Weights of a small GPT-style language model, trained from scratch on English Wikipedia.
Size: 9 layers, width 576, 9 heads of 64, MLP 1152 SwiGLU, 39.3M parameters.
Architecture: rotary positions, no biases in attention or MLP.
Each number is 50 + 10 x the weight over its row's rms, rounded and kept within 0 to 99. Layers, rows and columns count from 0. The size before them is the row's rms in percent of the matrix's.

# layer 5 attention query, 576x576, rms 0.034, rows 149-156, columns 384-479
095:49 43 39 40 37 45 47 60 41 52 41 62 42 72 72 71 36 48 57 59 49 61 29 41 45 49 44 52 58 57 47 57 39 50 45 41 28 49 50 47 63 46 44 57 48 66 52 54 39 54 62 45 60 43 65 40 48 51 50 50 42 40 40 50 54 50 57 34 44 55 51 44 59 60 44 67 57 52 56 55 55 42 68 38 53 65 44 21 35 57 39 68 52 43 64 50
097:54 65 37 52 51 53 58 57 27 29 30 44 54 52 50 56 42 53 65 53 51 50 51 71 37 56 47 51 54 51 53 45 44 50 50 50 76 52 61 60 38 48 58 44 39 50 50 37 47 44 59 56 37 55 42 59 44 52 49 36 55 48 52 56 56 71 39 50 47 68 47 58 55 58 48 47 45 45 51 52 44 38 46 52 71 48 52 56 66 43 62 51 38 48 44 52
100:58 44 34 35 52 48 41 43 53 59 54 54 52 49 60 54 54 36 58 60 67 45 58 44 46 73 35 22 60 52 23 51 54 44 45 46 40 50 54 51 53 62 40 74 45 48 43 65 51 60 62 52 64 36 53 50 54 66 55 49 48 62 47 46 56 53 46 36 56 46 63 51 42 54 69 37 53 67 64 53 49 50 64 41 50 42 56 46 49 55 49 35 52 62 50 48
083:58 60 44 40 51 37 53 48 55 48 59 47 68 35 34 53 54 58 48 48 42 64 53 62 38 38 61 82 56 39 59 55 39 53 44 44 63 36 42 59 46 40 46 74 53 47 45 44 49 53 41 43 42 53 31 46 59 50 44 63 54 52 56 53 45 55 69 52 52 64 51 54 68 43 43 52 44 47 52 48 46 47 54 56 55 55 49 44 40 53 50 49 61 50 69 42
094:63 55 64 36 35 49 55 70 62 52 51 42 58 61 43 32 37 72 39 55 62 42 69 56 64 41 51 51 38 46 51 41 59 51 61 52 61 43 56 67 41 48 48 50 62 28 45 56 48 41 42 55 58 52 58 61 39 50 48 47 64 68 34 65 56 60 58 58 38 63 39 50 44 38 40 34 42 51 50 40 37 52 31 54 52 34 54 64 45 43 64 24 54 36 53 40
099:53 43 67 47 77 52 38 45 55 61 60 47 45 61 39 39 54 69 34 54 51 57 59 50 39 57 48 52 34 63 34 62 59 68 50 64 67 62 73 57 50 47 49 52 52 30 61 64 38 53 53 62 59 53 45 56 56 60 55 60 49 59 64 52 55 56 59 47 51 49 51 35 34 53 55 38 44 68 38 64 38 47 44 42 72 37 54 32 52 46 43 44 47 63 42 53
094:61 48 35 38 48 74 77 56 59 33 49 51 58 45 46 51 37 39 63 51 26 58 77 41 51 62 55 54 51 47 50 47 42 53 51 46 60 53 45 39 29 52 44 51 44 54 62 50 51 39 50 41 50 57 54 44 45 59 40 44 50 63 27 63 62 50 36 67 53 58 42 50 67 55 44 46 48 55 46 78 66 57 54 61 49 48 45 53 45 50 48 48 36 60 47 57
099:57 53 70 51 47 66 52 59 45 58 42 47 42 31 41 43 38 60 50 40 42 49 65 44 37 65 49 51 55 61 48 49 45 55 67 62 69 47 28 62 49 56 57 37 48 44 41 40 47 40 54 60 39 54 58 48 45 38 33 30 44 55 42 49 60 41 52 49 68 44 53 47 52 51 33 38 58 42 58 49 53 52 58 42 64 36 45 55 46 30 60 40 60 66 52 52
# layer 5 attention key, 576x576, rms 0.034, rows 149-155, columns 384-479
088:36 34 32 58 57 41 34 46 32 52 54 40 52 51 31 53 62 61 32 67 55 42 42 54 27 57 36 42 63 53 64 54 46 39 46 55 41 47 50 41 56 50 52 65 46 41 47 53 46 53 60 58 61 31 59 44 43 60 34 47 47 45 49 35 45 64 51 60 54 41 51 59 49 30 47 44 53 64 53 44 54 44 45 64 46 63 53 44 58 52 39 56 22 58 60 61
091:64 41 67 53 51 56 37 30 65 49 68 45 37 60 55 56 38 23 48 59 41 61 53 52 45 56 67 51 50 50 22 43 47 33 57 47 45 56 44 57 46 47 26 72 59 60 56 56 54 30 52 50 31 55 53 50 61 38 68 44 55 62 54 54 52 48 39 47 35 51 59 54 34 29 59 51 23 42 47 42 65 64 58 50 59 60 44 36 53 57 38 55 62 61 59 60
111:32 44 39 60 59 49 49 58 54 58 51 59 36 46 24 56 56 55 36 60 45 41 37 40 42 48 52 67 42 37 48 55 31 36 60 67 41 42 38 41 48 38 43 50 39 33 44 46 54 46 55 35 54 41 50 48 40 64 40 58 39 52 46 51 37 40 48 32 47 50 39 56 47 53 42 73 54 63 38 40 49 50 34 64 56 51 52 40 60 52 60 50 46 57 52 51
104:72 44 62 51 55 63 43 39 53 53 46 43 41 52 70 48 44 41 62 44 46 60 70 53 62 50 56 36 41 52 36 54 70 52 45 40 42 52 61 58 36 47 52 47 61 42 48 52 57 36 59 45 61 51 43 61 42 23 44 50 61 55 38 53 49 46 33 45 27 47 43 50 62 46 54 57 59 36 43 52 62 64 32 58 56 59 45 60 51 45 55 50 42 48 47 44
076:78 24 33 51 52 49 46 39 47 42 52 56 57 47 72 61 55 36 59 33 46 59 61 59 57 42 57 42 44 52 43 34 53 44 54 43 37 48 47 81 46 52 53 32 54 53 47 45 53 32 36 36 63 39 50 35 54 40 57 51 39 68 44 52 38 64 41 33 61 33 71 42 66 40 50 67 44 35 61 59 55 57 35 57 45 58 45 49 48 46 48 64 38 41 56 55
113:55 45 56 43 56 59 44 47 45 69 48 40 66 58 37 47 39 72 62 45 56 44 55 52 52 47 53 43 50 55 51 40 42 62 64 40 61 40 36 57 41 57 33 55 44 44 42 58 59 44 39 57 62 49 39 71 42 46 46 44 50 66 47 51 57 59 41 37 51 48 59 55 41 47 44 51 45 27 60 62 44 46 60 55 46 34 61 36 44 29 59 38 56 66 51 22
081:52 48 39 28 46 60 29 46 34 47 49 42 28 66 70 50 50 48 41 40 43 62 58 45 61 54 47 49 45 57 59 55 46 47 57 46 46 40 46 51 53 68 53 58 55 49 34 41 66 61 37 39 47 41 43 44 47 30 40 53 46 43 48 54 48 57 52 41 30 54 60 34 60 51 54 65 41 65 44 44 50 42 46 49 76 46 58 52 59 53 70 61 30 48 42 43